Part of a small language model's weights.
Size: width 128, 4 heads of 32, vocabulary 1024.
Architecture: RMSNorm before each block, rotary positions, no biases in attention or MLP, untied embeddings, normalized queries and keys, some layers without attention, local attention windows, hashed n-gram embeddings, a smear gate, skips across layers, capped logits.
Training: a variant of Muon for these matrices, 163M tokens, 11077 steps.
Each number is 200 + 30 x the weight over its row's rms, rounded and kept within 0 to 999. Layers, rows and columns count from 0. The size before them is the row's rms in percent of the matrix's.

# down: layer 2 MLP down (transposed), 512x128, rms 0.204, rows 169-221, columns 64-127
# up: layer 2 MLP up, 512x128, rms 0.421, rows 170-221, columns 64-127
down169,098,220,227,196,225,247,198,210,183,208,169,212,181,187,280,182,172,209,161,175,208,146,168,240,197,214,210,170,179,178,214,181,209,216,174,219,222,224,226,206,178,184,243,181,236,182,239,211,196,179,254,212,198,168,210,133,232,201,154,168,172,191,212,89,178
up170,100,199,230,200,215,191,181,183,187,198,157,159,273,176,215,203,197,222,211,194,174,202,149,288,218,158,227,130,189,273,216,179,251,203,223,207,183,219,213,188,258,203,225,164,208,234,191,211,207,210,211,168,229,188,190,175,182,238,175,218,201,197,148,206,149
down170,108,214,194,202,189,226,177,160,246,188,239,145,212,244,228,221,198,172,137,145,179,195,178,214,154,210,187,207,198,145,241,178,172,163,212,198,121,212,186,207,213,190,247,210,205,243,197,183,193,181,198,177,217,209,223,152,174,202,206,208,184,175,217,215,224
up171,116,244,181,178,193,161,146,180,200,202,180,192,211,207,180,180,210,221,204,172,217,203,182,173,225,157,207,177,228,228,174,205,206,180,243,230,178,246,136,183,151,194,174,169,146,224,184,171,247,224,243,212,221,291,174,198,197,204,210,213,164,198,172,162,260
down171,103,274,199,219,221,180,218,155,188,222,143,253,216,176,214,219,191,243,187,200,155,166,204,181,236,157,143,216,215,170,169,183,168,152,239,231,218,221,204,196,161,221,235,216,157,203,249,240,156,227,202,175,221,233,189,178,191,190,204,206,193,195,222,175,188
up172,102,224,210,252,180,177,171,212,225,150,247,149,190,223,241,258,200,193,171,278,229,243,207,252,169,200,196,191,232,202,155,147,205,209,210,210,242,235,200,192,212,218,164,202,190,239,210,180,218,143,268,230,191,137,208,182,189,220,212,192,185,169,192,200,189
down172,101,187,192,182,260,233,202,247,168,245,139,194,230,205,217,166,168,182,191,191,216,205,257,192,193,211,207,200,219,156,195,204,204,211,171,218,220,191,150,196,199,162,184,241,226,203,285,200,193,214,180,208,247,173,213,163,166,208,232,239,209,167,238,188,214
up173,104,221,182,214,196,205,172,215,236,125,155,185,122,214,211,202,157,155,247,139,222,189,230,221,227,190,204,215,260,186,237,209,252,218,201,226,211,162,191,219,194,185,211,222,155,228,207,208,231,172,170,192,214,220,180,279,188,194,215,223,169,233,203,174,205
down173,107,202,200,204,210,209,154,246,190,201,156,177,199,191,227,165,235,203,141,203,166,237,198,184,157,118,175,226,208,225,189,218,216,188,196,174,258,219,212,204,177,190,181,205,212,218,243,206,243,166,176,164,246,147,237,177,209,224,252,232,180,205,188,204,148
up174,107,205,174,182,206,165,298,210,127,203,179,202,172,221,261,200,167,223,200,192,158,191,192,171,194,186,222,207,179,200,232,239,213,185,206,162,187,175,245,167,221,248,180,201,241,188,199,238,185,185,272,189,178,214,206,175,162,222,204,156,230,195,210,229,230
down174,100,249,188,248,186,209,195,170,183,220,212,149,219,201,209,208,192,240,184,255,119,208,205,196,178,213,202,177,207,206,239,165,156,170,182,162,220,251,224,161,160,201,194,225,225,179,239,204,199,205,222,181,231,255,216,184,212,218,163,188,205,182,203,208,212
up175,105,226,169,210,195,228,164,234,213,172,195,176,267,196,242,178,211,217,203,256,183,160,198,216,152,187,191,169,192,186,204,188,206,261,177,205,220,231,181,162,202,188,223,201,195,166,178,168,232,197,205,177,245,224,191,206,187,234,181,180,263,132,206,142,196
down175,108,246,191,221,153,197,156,176,212,219,137,211,185,176,195,229,239,160,242,218,234,182,180,181,199,206,185,186,141,221,187,185,229,214,186,189,211,186,201,168,269,253,137,207,191,204,229,208,221,222,175,204,253,210,225,163,218,232,216,118,161,176,192,200,190
up176,124,219,183,256,202,157,176,225,167,150,190,263,207,242,204,193,212,179,188,216,192,192,156,184,218,197,289,232,197,214,227,218,196,217,200,150,179,186,185,191,182,156,241,230,188,195,198,195,193,167,215,209,232,205,210,199,200,186,195,233,231,168,156,272,152
down176,107,212,196,241,229,216,174,216,200,155,239,211,199,215,188,213,201,222,219,219,195,217,256,204,235,222,213,196,239,198,203,215,227,195,161,180,154,230,237,211,221,173,239,189,182,225,188,204,237,130,205,217,182,172,208,129,221,248,197,237,208,169,187,195,176
up177,101,147,198,206,192,190,209,230,232,205,163,197,239,168,224,217,183,248,196,240,205,198,208,153,256,223,205,203,191,161,175,239,213,169,204,195,212,207,205,148,171,203,192,173,187,188,184,277,231,218,188,231,219,202,209,229,198,211,170,238,196,187,239,175,202
down177,104,179,214,217,186,208,159,241,229,246,187,222,203,167,206,204,120,243,224,205,165,163,201,173,203,194,198,237,181,149,218,195,193,160,174,220,215,268,232,303,182,200,162,187,207,171,227,249,234,180,153,145,213,227,190,212,204,192,176,209,222,187,207,223,192
up178,098,177,209,213,215,182,201,195,172,205,233,199,205,168,221,189,155,172,217,192,212,186,205,251,179,216,268,169,128,179,260,205,221,233,236,231,262,208,220,224,182,176,174,141,229,157,251,211,235,201,184,193,208,238,192,235,216,203,233,230,215,203,195,187,157
down178,096,194,177,161,169,226,213,213,215,247,230,222,219,166,211,201,152,149,219,218,227,199,262,199,229,175,140,230,203,182,165,258,205,178,179,204,208,209,185,220,187,170,203,192,139,213,220,211,186,164,189,223,208,225,205,271,191,200,206,222,186,228,194,181,200
up179,105,184,193,213,227,151,225,261,232,209,196,236,170,233,222,203,185,200,204,198,242,214,202,190,223,201,222,218,205,224,145,261,211,187,189,248,252,131,204,208,175,198,227,195,154,209,183,162,202,175,201,183,145,155,187,184,205,227,151,201,148,228,147,192,206
down179,105,223,201,262,200,204,198,197,163,198,207,222,228,223,175,185,161,216,201,224,188,164,224,216,238,198,204,182,257,232,198,194,243,199,195,183,190,250,142,235,175,240,176,221,181,249,252,153,182,164,220,179,191,236,218,194,223,159,227,213,182,248,249,230,198
up180,099,181,218,205,259,210,180,179,164,210,203,165,220,161,235,248,230,182,219,242,203,198,169,198,243,215,213,223,181,206,190,191,199,227,267,150,212,196,190,205,163,193,198,170,220,162,209,186,230,223,174,207,167,259,198,208,267,244,266,203,219,169,220,203,198
down180,097,222,240,194,239,221,184,188,184,198,225,181,197,224,196,188,242,154,198,217,162,219,205,181,151,194,245,181,200,203,187,179,216,216,189,198,222,223,242,172,174,211,195,208,281,204,212,214,216,168,189,244,207,222,228,215,207,192,224,167,184,200,195,202,178
up181,090,190,163,218,255,173,219,230,224,213,228,198,177,198,231,167,165,137,233,151,167,213,180,176,144,212,170,200,213,157,192,167,257,238,182,210,180,225,199,205,201,230,193,191,219,181,131,238,184,211,225,231,220,223,172,216,216,199,131,180,270,175,195,167,195
down181,101,156,220,191,189,176,253,148,207,173,229,210,272,231,214,178,238,182,219,196,237,205,180,169,207,212,196,210,228,196,196,252,185,177,147,177,211,248,228,228,182,150,184,203,181,178,216,237,160,214,195,257,233,224,207,180,223,150,176,169,177,204,191,191,239
up182,105,191,233,260,178,182,147,272,178,153,167,234,183,225,211,210,203,214,198,171,212,207,203,232,235,240,204,214,150,198,214,160,222,180,222,186,234,208,220,154,188,221,199,222,132,145,204,176,218,183,236,208,199,163,226,165,198,191,151,241,160,248,178,177,235
down182,102,242,177,192,182,216,161,243,192,197,160,240,185,212,240,174,192,195,208,255,204,185,215,210,204,176,198,211,171,159,209,190,243,150,187,173,200,174,159,223,178,216,227,243,224,182,164,202,203,177,222,225,233,195,243,139,243,211,178,197,172,196,196,143,239
up183,105,230,185,157,223,208,188,191,272,212,247,169,208,215,216,225,216,220,219,188,210,151,253,265,131,159,163,178,206,185,237,168,229,222,219,199,230,225,199,186,169,258,202,175,198,163,211,197,225,187,194,223,197,166,213,169,139,172,194,154,188,224,163,193,216
down183,105,185,252,207,208,215,145,197,214,146,169,191,166,166,140,205,152,197,154,230,165,183,195,176,275,252,211,153,184,207,209,198,206,182,224,190,131,175,153,200,173,163,180,169,207,180,190,245,166,173,236,209,218,162,209,176,198,236,235,198,218,228,193,163,204
up184,110,227,188,218,176,214,144,152,198,215,135,244,224,169,216,186,234,259,228,199,197,236,178,248,182,213,200,123,175,235,231,215,211,204,182,180,197,264,183,179,199,214,180,211,237,239,159,218,248,221,199,159,225,187,192,166,213,236,169,189,240,137,222,229,232
down184,111,222,176,224,219,147,179,188,172,151,206,256,179,197,197,287,151,191,152,153,112,178,198,220,188,271,244,189,191,229,251,200,209,145,197,205,201,240,181,210,247,226,201,212,214,191,180,171,212,176,268,159,197,215,165,218,193,222,209,225,252,184,224,200,216
up185,114,218,237,210,198,178,258,191,163,147,179,178,186,200,209,190,195,171,207,219,187,178,175,209,136,199,202,215,243,215,200,189,217,191,120,166,214,161,156,154,231,205,198,145,195,173,225,172,189,236,249,201,169,165,199,266,250,205,211,233,175,188,193,204,230
down185,109,215,186,197,175,218,266,193,187,150,195,180,240,207,144,178,194,155,178,171,196,124,195,185,215,216,173,220,189,168,174,140,183,183,217,204,190,217,183,199,244,179,158,233,214,231,168,203,187,204,195,215,182,252,241,180,225,247,212,225,210,203,209,188,212
up186,092,199,130,213,223,205,247,238,213,218,209,227,208,215,154,196,254,233,187,201,209,251,172,201,208,218,189,200,160,188,188,229,222,174,190,203,226,166,171,244,201,269,226,206,237,212,177,175,228,217,173,199,229,214,136,198,194,211,199,166,232,219,108,208,211
down186,094,166,258,181,201,172,235,251,210,187,182,191,195,240,194,202,208,194,209,234,227,187,198,155,154,162,189,209,210,261,156,171,171,247,192,167,159,226,266,176,163,195,246,220,211,203,224,181,234,214,183,214,172,192,239,189,180,178,152,251,139,177,210,199,225
up187,100,255,259,206,207,214,215,188,221,174,187,176,238,282,192,174,180,198,156,155,176,268,177,186,173,134,208,200,231,204,218,221,261,195,229,171,212,152,164,284,220,229,196,172,197,149,190,176,207,223,204,199,161,201,205,224,244,178,223,216,203,220,160,198,225
down187,101,161,226,177,265,248,209,215,184,226,174,231,206,171,187,223,216,179,156,213,202,233,176,201,217,205,250,210,247,182,222,172,203,172,209,210,182,162,196,185,187,187,157,175,210,224,185,232,260,238,193,153,147,196,202,188,217,134,212,165,172,198,206,198,194
up188,100,152,190,182,215,222,220,141,219,195,140,192,150,151,226,214,183,223,239,192,205,211,202,248,180,220,192,186,130,150,254,216,180,190,199,173,232,212,186,220,229,166,205,214,208,260,202,235,237,211,228,187,148,183,137,187,217,211,137,223,228,220,220,233,167
down188,096,139,207,210,209,251,201,219,193,269,214,224,210,174,237,235,177,157,208,223,194,196,233,174,169,168,230,209,194,175,202,193,166,196,224,180,208,189,244,182,234,167,187,240,174,208,178,251,178,193,206,191,172,205,193,146,189,211,164,215,209,194,266,197,183
up189,105,198,209,237,223,270,234,231,217,170,199,188,223,214,249,201,166,184,178,189,207,186,165,193,215,184,183,187,151,149,194,158,225,252,192,132,189,256,211,210,209,199,254,172,238,209,180,153,184,214,149,154,229,253,191,171,193,198,239,224,231,269,156,276,204
down189,105,125,223,177,178,241,177,270,209,234,184,198,166,213,181,199,218,202,201,207,148,205,227,247,187,138,254,253,192,202,173,220,194,193,244,257,200,247,251,170,208,238,209,171,154,209,216,162,201,175,205,135,212,180,188,187,158,176,226,207,222,209,201,143,175
up190,111,155,176,201,211,196,184,252,156,198,141,211,246,202,199,227,195,238,212,185,186,228,175,197,214,183,226,175,247,207,146,209,201,195,243,180,197,180,148,207,176,180,229,215,195,149,216,194,172,218,200,155,242,181,164,186,192,221,163,177,201,234,165,156,214
down190,110,183,145,225,215,186,225,220,212,137,201,220,185,205,223,174,186,167,226,199,188,236,225,178,184,176,166,204,222,132,185,205,168,191,185,181,227,160,200,150,231,113,239,182,186,222,249,236,182,208,203,198,250,229,156,184,231,226,206,169,189,236,234,160,215
up191,093,165,184,189,194,245,227,204,170,225,207,208,237,195,201,182,142,225,232,175,246,209,136,118,183,219,201,199,238,236,219,210,175,208,203,232,181,214,194,231,208,223,208,229,224,199,218,213,199,209,200,192,199,169,209,194,200,167,218,208,270,152,178,170,239
down191,101,200,246,217,198,259,214,211,179,149,220,201,212,132,210,247,207,144,166,195,176,214,239,228,191,201,215,273,165,185,175,194,269,196,212,178,234,188,207,200,237,217,249,126,196,186,193,213,160,171,240,212,257,239,226,210,214,266,193,208,169,183,253,205,189
up192,109,230,220,167,230,175,202,240,172,196,170,150,224,180,184,165,167,160,187,205,213,205,158,210,176,247,182,167,247,211,196,225,204,227,222,200,183,195,231,192,293,177,175,158,216,164,210,134,189,180,202,158,198,211,198,196,291,187,206,169,181,217,204,189,215
down192,103,268,203,181,201,242,125,224,174,188,185,221,174,181,141,266,207,193,157,225,173,198,200,190,157,199,167,173,126,190,178,161,230,201,199,202,223,148,207,226,207,183,181,178,200,152,151,211,185,226,223,179,206,198,195,169,226,218,177,181,128,199,234,167,229
up193,113,212,146,197,204,172,245,249,162,247,199,189,171,197,213,194,235,194,216,217,223,198,186,185,183,161,179,193,201,220,192,211,259,178,196,200,196,198,187,208,249,184,192,226,168,194,195,231,198,217,221,219,202,228,158,244,189,200,167,186,223,212,218,191,183
down193,112,237,190,191,235,192,171,245,184,179,183,190,169,195,219,190,204,130,165,164,216,213,217,188,243,281,173,203,177,211,149,195,232,180,207,171,191,268,221,163,200,166,168,225,188,194,214,201,178,231,186,169,252,201,242,189,246,262,152,200,182,154,222,199,188
up194,100,174,209,236,234,112,222,204,237,170,232,208,237,154,233,236,198,147,194,162,186,238,132,200,195,230,223,175,176,199,193,232,221,261,178,205,204,259,165,203,213,183,151,166,219,212,226,207,225,229,231,151,121,184,165,227,211,160,193,198,206,157,158,227,154
down194,101,207,204,175,206,254,131,241,213,244,209,226,228,149,186,205,299,215,204,202,167,127,210,269,201,221,177,188,247,220,172,178,207,199,157,224,209,221,221,199,235,202,187,188,207,227,173,216,203,211,183,199,201,175,196,164,187,188,232,175,231,232,245,232,151
up195,102,180,207,199,217,166,183,151,176,165,245,191,197,182,102,178,227,170,188,174,186,205,149,212,232,195,200,148,186,185,195,158,189,246,191,197,193,164,197,192,203,237,156,211,189,199,176,198,257,144,169,194,171,169,168,222,197,208,185,185,194,211,214,197,186
down195,098,193,251,148,210,232,209,151,207,238,257,232,193,210,215,197,174,182,241,218,199,172,159,191,253,198,191,167,261,126,211,181,198,190,207,200,182,167,202,112,199,193,165,252,192,193,180,199,234,179,189,218,178,216,233,189,177,204,264,188,163,175,197,249,229
up196,102,184,174,198,210,224,229,279,221,190,163,205,131,246,199,174,252,155,174,196,191,186,212,164,244,260,210,215,221,207,188,208,230,223,206,159,207,179,220,209,112,195,207,203,212,235,173,263,182,189,172,196,202,181,165,244,227,212,198,212,239,218,154,237,187
down196,102,219,242,272,206,231,211,184,212,207,200,160,222,200,211,163,149,189,212,189,142,178,234,177,170,199,198,190,220,134,167,159,192,227,219,204,179,186,149,188,285,218,173,206,206,191,199,139,138,260,172,201,183,316,200,169,159,160,172,230,232,194,246,180,220
up197,110,202,156,247,212,178,191,175,208,188,209,215,175,221,265,187,223,229,176,201,225,209,223,127,230,217,203,157,184,195,178,188,198,223,266,176,222,159,229,234,204,225,247,158,221,247,164,257,195,182,169,227,208,193,215,209,233,211,256,180,206,193,268,247,159
down197,107,196,197,194,213,229,228,221,268,252,196,227,157,184,178,224,215,253,180,229,199,190,202,232,184,233,225,226,127,245,193,277,153,143,165,195,175,182,276,159,189,172,171,227,189,187,195,193,199,220,212,205,195,184,167,203,222,178,172,175,206,188,238,178,214
up198,094,182,219,178,184,161,228,212,191,207,151,219,193,213,284,230,192,225,201,161,227,210,138,210,152,204,179,189,185,193,199,214,234,218,201,212,207,197,129,187,291,180,202,196,176,196,187,260,256,242,225,248,184,186,246,201,203,215,204,168,248,188,208,153,195
down198,093,216,197,190,213,230,226,216,174,177,185,225,185,209,197,160,172,196,218,226,196,174,216,178,248,208,132,211,177,218,206,241,189,201,182,205,171,208,222,196,179,173,181,162,227,223,158,155,251,205,184,186,208,193,276,151,240,194,197,189,195,165,201,258,199
up199,092,138,176,186,187,194,224,189,234,194,227,227,204,229,132,229,190,243,199,172,184,172,194,254,202,174,230,168,198,179,158,274,210,165,188,200,217,216,261,194,219,216,206,186,219,259,200,214,155,135,139,227,206,179,188,155,179,207,184,187,179,210,229,199,162
down199,095,201,190,189,186,168,221,139,211,218,252,179,235,195,171,195,244,181,161,236,141,202,216,207,134,212,130,233,220,188,181,225,202,240,267,182,229,219,160,157,215,193,196,208,215,163,253,199,185,238,192,195,236,211,187,164,187,163,207,209,186,168,220,144,194
up200,090,189,238,197,145,181,247,150,201,200,195,179,203,169,189,165,250,188,247,175,159,200,169,285,198,261,180,233,232,184,226,169,194,193,202,224,226,168,197,252,252,234,235,136,200,160,129,188,181,204,204,160,247,170,204,201,217,249,216,206,229,223,172,235,242
down200,092,211,243,212,183,184,182,204,211,171,196,198,203,171,216,200,247,241,237,201,152,210,219,177,209,226,223,206,198,206,215,223,217,139,174,196,216,197,208,252,199,171,226,180,129,156,105,218,121,181,214,202,218,114,225,196,202,214,222,207,237,196,244,218,239
up201,104,230,177,165,209,190,146,284,233,197,218,172,145,248,180,242,203,213,203,180,176,264,166,178,192,217,217,179,225,216,215,188,214,210,196,261,180,202,239,215,203,229,218,194,241,177,203,201,215,218,208,182,214,203,194,176,228,229,184,150,233,153,233,135,184
down201,099,209,169,252,204,176,152,224,270,214,216,172,220,221,253,251,191,197,208,171,158,279,218,197,204,202,262,198,206,238,191,177,203,188,183,191,186,253,167,167,203,200,190,184,182,205,202,207,227,225,169,194,217,181,190,231,171,170,240,233,239,169,212,240,202
up202,012,155,211,166,169,161,182,214,178,209,179,169,201,152,220,220,174,219,169,191,222,159,219,209,179,181,207,199,178,230,259,171,227,223,236,186,204,132,197,185,208,154,166,203,189,191,151,193,214,171,184,147,208,184,196,265,165,190,184,165,248,234,209,220,248
down202,015,229,183,202,193,177,193,205,219,182,134,206,223,254,215,190,170,175,245,204,174,145,177,162,197,220,171,180,237,180,181,188,175,170,144,203,185,185,178,181,170,194,184,212,252,252,216,195,240,186,193,158,277,178,226,194,206,236,201,251,166,162,166,229,220
up203,100,102,168,193,198,222,198,224,179,216,225,169,214,224,241,247,223,223,204,204,206,217,205,214,205,266,208,225,206,225,160,220,197,244,207,259,200,228,249,171,142,200,229,160,210,218,210,197,230,171,178,215,224,174,195,227,178,210,234,198,199,154,197,180,203
down203,089,182,241,226,225,219,222,183,187,170,160,232,176,177,198,201,161,226,137,176,225,202,171,197,232,221,224,192,197,192,210,201,193,268,167,174,178,205,181,194,167,148,169,193,224,237,269,182,194,204,171,177,197,183,192,209,242,221,225,203,193,175,213,242,222
up204,095,202,232,214,243,185,188,220,274,212,191,190,233,187,192,198,176,242,208,206,245,128,161,174,181,235,242,143,187,185,155,196,192,262,170,199,174,177,198,210,253,165,230,174,212,253,197,197,147,251,221,222,239,196,194,213,196,205,234,191,221,199,184,194,215
down204,099,196,216,151,220,197,213,204,173,196,258,185,187,200,243,205,151,199,176,184,221,205,184,247,162,180,199,223,199,179,179,162,174,183,208,206,163,196,203,264,220,232,185,205,214,274,158,186,198,177,196,185,204,156,226,201,201,200,245,186,221,232,186,198,213
up205,105,177,180,173,197,237,220,211,137,221,137,188,177,166,249,222,172,204,154,182,228,242,248,195,185,146,225,212,257,149,164,226,219,229,198,184,193,200,232,175,248,203,214,202,171,187,196,192,219,214,160,236,161,140,192,171,179,201,137,229,209,226,259,207,149
down205,102,197,145,233,207,205,222,167,188,199,163,178,209,222,186,192,222,163,161,181,215,208,202,218,190,180,216,175,275,194,211,168,173,207,216,213,186,205,229,207,253,237,222,192,182,227,180,248,204,143,182,223,194,212,198,206,167,177,132,219,211,270,257,181,166
up206,103,175,216,207,213,248,193,189,179,185,203,150,190,209,192,205,209,263,157,195,212,244,230,261,242,213,159,219,267,178,274,161,235,209,197,188,186,237,210,168,179,248,160,184,200,215,230,192,186,184,180,218,198,146,190,185,216,236,190,167,219,234,179,173,207
down206,101,195,208,200,258,182,183,218,210,206,152,166,216,163,227,234,211,189,172,239,214,205,262,170,208,191,210,203,233,170,223,179,212,201,247,169,189,240,194,186,147,190,192,197,189,262,251,236,160,232,190,194,200,212,219,195,225,204,180,150,204,195,118,192,261
up207,101,213,206,210,211,217,221,131,223,185,162,226,172,200,184,254,244,219,188,170,190,181,225,134,194,204,187,190,175,260,235,237,235,177,194,191,236,143,168,176,225,188,201,191,159,197,188,177,173,255,243,172,203,204,240,202,181,150,138,194,214,219,243,202,152
down207,103,227,181,159,240,195,178,249,190,200,209,187,207,226,142,194,163,192,148,160,205,149,204,191,225,194,220,212,186,160,200,233,166,173,114,243,141,236,160,197,182,177,180,203,246,255,174,233,221,180,237,203,223,215,197,218,239,158,158,229,238,214,163,164,219
up208,109,178,177,174,163,193,243,197,191,199,213,212,160,151,198,248,232,186,216,183,206,183,250,165,201,152,215,212,257,285,169,221,171,221,240,181,195,179,239,184,248,231,151,237,194,187,234,179,234,173,154,159,183,202,177,172,210,220,141,153,191,149,163,188,150
down208,100,161,183,170,232,237,249,176,216,228,224,181,195,228,169,200,240,193,229,213,175,199,223,214,175,211,247,214,262,223,187,184,181,278,183,123,224,193,187,241,144,174,228,188,181,180,211,212,205,221,191,201,212,218,202,214,195,148,194,221,192,200,183,197,168
up209,101,216,187,223,180,206,207,137,213,160,182,221,176,237,204,216,186,147,193,219,206,206,133,212,172,175,184,274,256,192,214,226,181,222,249,219,152,197,236,199,190,302,166,226,204,168,230,233,198,221,184,237,215,245,178,208,180,178,180,200,176,155,177,239,225
down209,105,218,194,217,175,167,247,158,166,145,170,206,199,188,199,227,180,215,241,229,200,136,275,204,183,221,199,180,190,235,273,163,188,162,206,205,193,206,176,185,245,160,212,178,263,214,181,222,218,166,229,211,161,215,200,264,184,229,177,185,205,165,223,86,161
up210,092,221,206,200,179,178,196,161,198,181,244,217,190,207,186,234,212,197,244,241,183,137,170,219,160,183,248,189,249,228,223,195,185,248,176,233,167,195,165,180,224,212,229,186,215,238,197,246,166,228,238,219,207,209,206,225,203,252,194,141,204,157,159,177,285
down210,093,197,195,166,206,206,230,192,249,196,249,191,194,255,214,201,182,144,203,226,216,242,263,190,193,215,188,213,222,189,213,192,192,181,219,258,192,226,197,174,190,200,198,224,192,197,210,217,183,262,200,152,269,238,206,242,255,244,197,257,202,222,193,220,254
up211,108,182,248,222,191,223,187,206,143,172,203,166,228,248,165,182,233,195,197,180,193,188,195,177,270,186,194,206,199,220,206,203,191,219,227,219,240,195,227,246,180,206,242,200,157,144,177,162,197,173,125,180,250,143,217,157,114,179,195,232,228,180,170,212,180
down211,105,260,149,219,177,216,202,171,220,188,243,192,209,204,236,222,193,169,211,193,173,219,158,158,186,139,202,185,178,282,194,142,192,197,207,270,238,170,182,209,231,240,178,198,237,177,217,234,187,196,193,232,248,250,217,192,208,143,183,186,221,208,208,199,231
up212,104,215,210,203,182,132,118,241,239,205,230,237,204,198,211,200,247,219,204,170,172,211,232,226,221,184,199,251,193,206,157,166,185,198,200,162,210,207,170,203,199,220,237,224,210,201,207,227,186,254,248,246,192,165,208,180,175,242,215,190,228,170,197,223,209
down212,103,185,247,242,224,177,167,200,201,204,220,207,195,236,195,140,203,146,164,165,186,215,222,207,212,163,242,246,265,189,193,190,133,183,216,212,215,203,163,218,226,229,229,176,157,231,235,206,240,215,187,190,159,190,218,184,201,220,191,188,187,144,236,234,189
up213,098,204,187,146,238,196,219,145,123,182,162,190,173,194,230,162,188,195,209,142,216,199,174,245,227,235,194,214,220,200,233,209,205,219,187,167,182,206,173,205,178,180,166,206,179,173,173,191,218,187,184,190,254,250,174,206,150,240,217,206,207,235,138,181,176
down213,098,264,208,192,187,209,132,209,234,183,186,211,191,173,175,204,218,200,180,174,209,235,177,149,142,211,154,249,160,192,193,236,173,188,188,188,178,200,205,215,241,234,182,191,155,218,226,261,213,203,148,178,172,214,179,228,152,228,199,220,113,223,246,220,197
up214,107,198,192,202,222,195,200,171,257,177,241,207,173,138,242,217,169,199,191,202,219,210,192,177,167,187,256,194,220,198,244,177,190,186,174,213,251,168,233,167,198,222,237,244,256,218,167,228,218,204,230,188,176,252,200,181,175,207,157,197,175,168,192,206,213
down214,104,211,195,160,220,217,187,214,175,232,140,243,198,195,201,232,187,240,194,195,183,180,261,200,203,181,251,154,206,219,178,200,225,185,237,169,175,184,187,206,207,223,132,204,224,248,160,233,181,233,228,165,211,222,164,167,151,201,201,247,229,190,206,174,248
up215,102,200,216,274,248,216,225,213,197,228,203,212,191,202,214,167,183,206,186,171,191,229,222,213,180,148,209,222,217,235,137,257,206,193,215,130,207,204,215,205,190,177,247,198,167,155,215,210,243,185,195,187,209,213,170,222,115,197,254,221,155,209,151,159,228
down215,094,189,218,180,193,129,151,172,176,161,165,216,194,253,148,188,235,197,139,155,216,202,194,217,186,222,165,200,190,135,133,218,213,250,169,202,249,191,207,228,188,225,159,196,258,213,225,232,210,237,174,194,205,222,210,190,217,189,158,191,190,240,179,188,178
up216,102,191,204,206,183,191,265,208,162,251,185,226,190,162,255,219,244,222,170,219,200,198,244,213,197,220,227,244,229,183,164,145,247,198,252,244,208,246,253,211,192,171,167,169,257,169,225,188,230,162,206,181,126,218,203,165,179,257,192,173,180,178,247,178,204
down216,104,161,239,233,197,184,190,228,192,166,218,181,259,237,219,201,194,191,239,159,209,159,153,211,227,226,215,270,214,185,227,245,160,229,195,189,165,145,196,163,169,176,248,208,175,159,191,181,218,216,207,167,263,208,196,170,206,206,178,201,209,134,159,225,214
up217,104,195,166,183,216,185,199,231,222,189,186,189,224,152,226,217,178,208,227,187,228,172,206,207,147,209,208,149,212,187,208,272,238,238,172,160,168,204,197,223,198,232,198,190,192,201,230,185,226,191,240,189,203,217,203,174,198,265,144,185,232,167,249,176,177
down217,101,175,150,209,176,217,231,144,228,246,219,222,213,136,210,157,174,123,186,180,188,193,173,233,213,243,169,216,262,128,226,157,220,140,211,138,208,202,182,176,165,208,197,188,208,206,223,169,153,203,241,178,165,206,202,201,173,224,175,186,223,179,212,201,237
up218,100,232,261,255,192,210,242,224,230,178,184,241,215,233,202,277,213,227,209,206,195,212,187,217,237,224,192,235,221,243,201,231,223,187,229,207,181,179,176,198,224,208,238,252,192,214,193,168,175,250,204,198,200,199,178,131,170,187,197,223,248,172,176,167,218
down218,102,207,182,191,217,209,158,162,176,248,192,219,150,179,184,201,161,185,177,204,191,248,225,223,187,156,202,197,232,224,257,217,204,205,190,172,143,170,243,224,237,201,212,171,207,254,228,199,212,169,174,200,174,201,198,230,209,188,180,226,217,206,170,201,263
up219,090,194,169,190,242,214,216,222,236,208,235,200,169,203,205,215,166,241,232,178,219,268,214,170,217,158,186,214,204,203,200,257,189,243,175,216,232,222,165,211,198,183,183,223,196,147,187,187,177,176,152,219,188,178,215,223,213,192,195,232,196,170,125,254,159
down219,095,206,224,276,202,239,147,230,197,248,151,212,224,223,198,196,175,174,201,186,182,162,223,207,207,220,217,244,229,210,166,195,183,204,220,240,198,181,281,217,236,194,213,194,194,209,142,231,229,176,210,175,226,180,189,150,189,201,220,213,199,197,160,248,226
up220,100,193,213,224,248,145,206,194,200,160,244,216,231,174,243,211,133,191,203,236,140,239,176,178,256,222,206,194,189,174,177,216,196,191,244,222,222,207,174,173,229,226,203,199,209,241,171,242,249,259,198,145,178,193,180,244,161,216,217,244,201,202,195,175,219
down220,101,214,166,221,191,238,175,260,172,193,187,218,179,188,263,202,215,183,196,185,165,228,170,225,192,215,238,210,187,241,173,193,211,184,204,184,196,198,252,155,184,179,153,206,194,236,165,201,116,227,217,183,165,207,204,183,212,231,180,231,212,219,198,207,179
up221,086,187,206,227,241,170,163,212,203,239,234,140,156,259,212,207,169,229,223,210,173,250,217,192,163,237,234,233,189,140,211,167,222,229,218,178,241,178,195,187,167,242,209,227,204,189,132,203,201,189,192,223,180,198,176,159,181,158,243,199,217,202,217,162,174
down221,094,218,187,187,224,284,237,178,253,238,188,173,235,212,162,268,197,193,134,156,182,224,226,224,177,207,199,200,216,236,206,208,192,178,228,195,196,156,243,180,210,198,182,192,204,206,192,229,215,191,165,185,201,257,242,237,200,150,183,234,240,209,195,188,255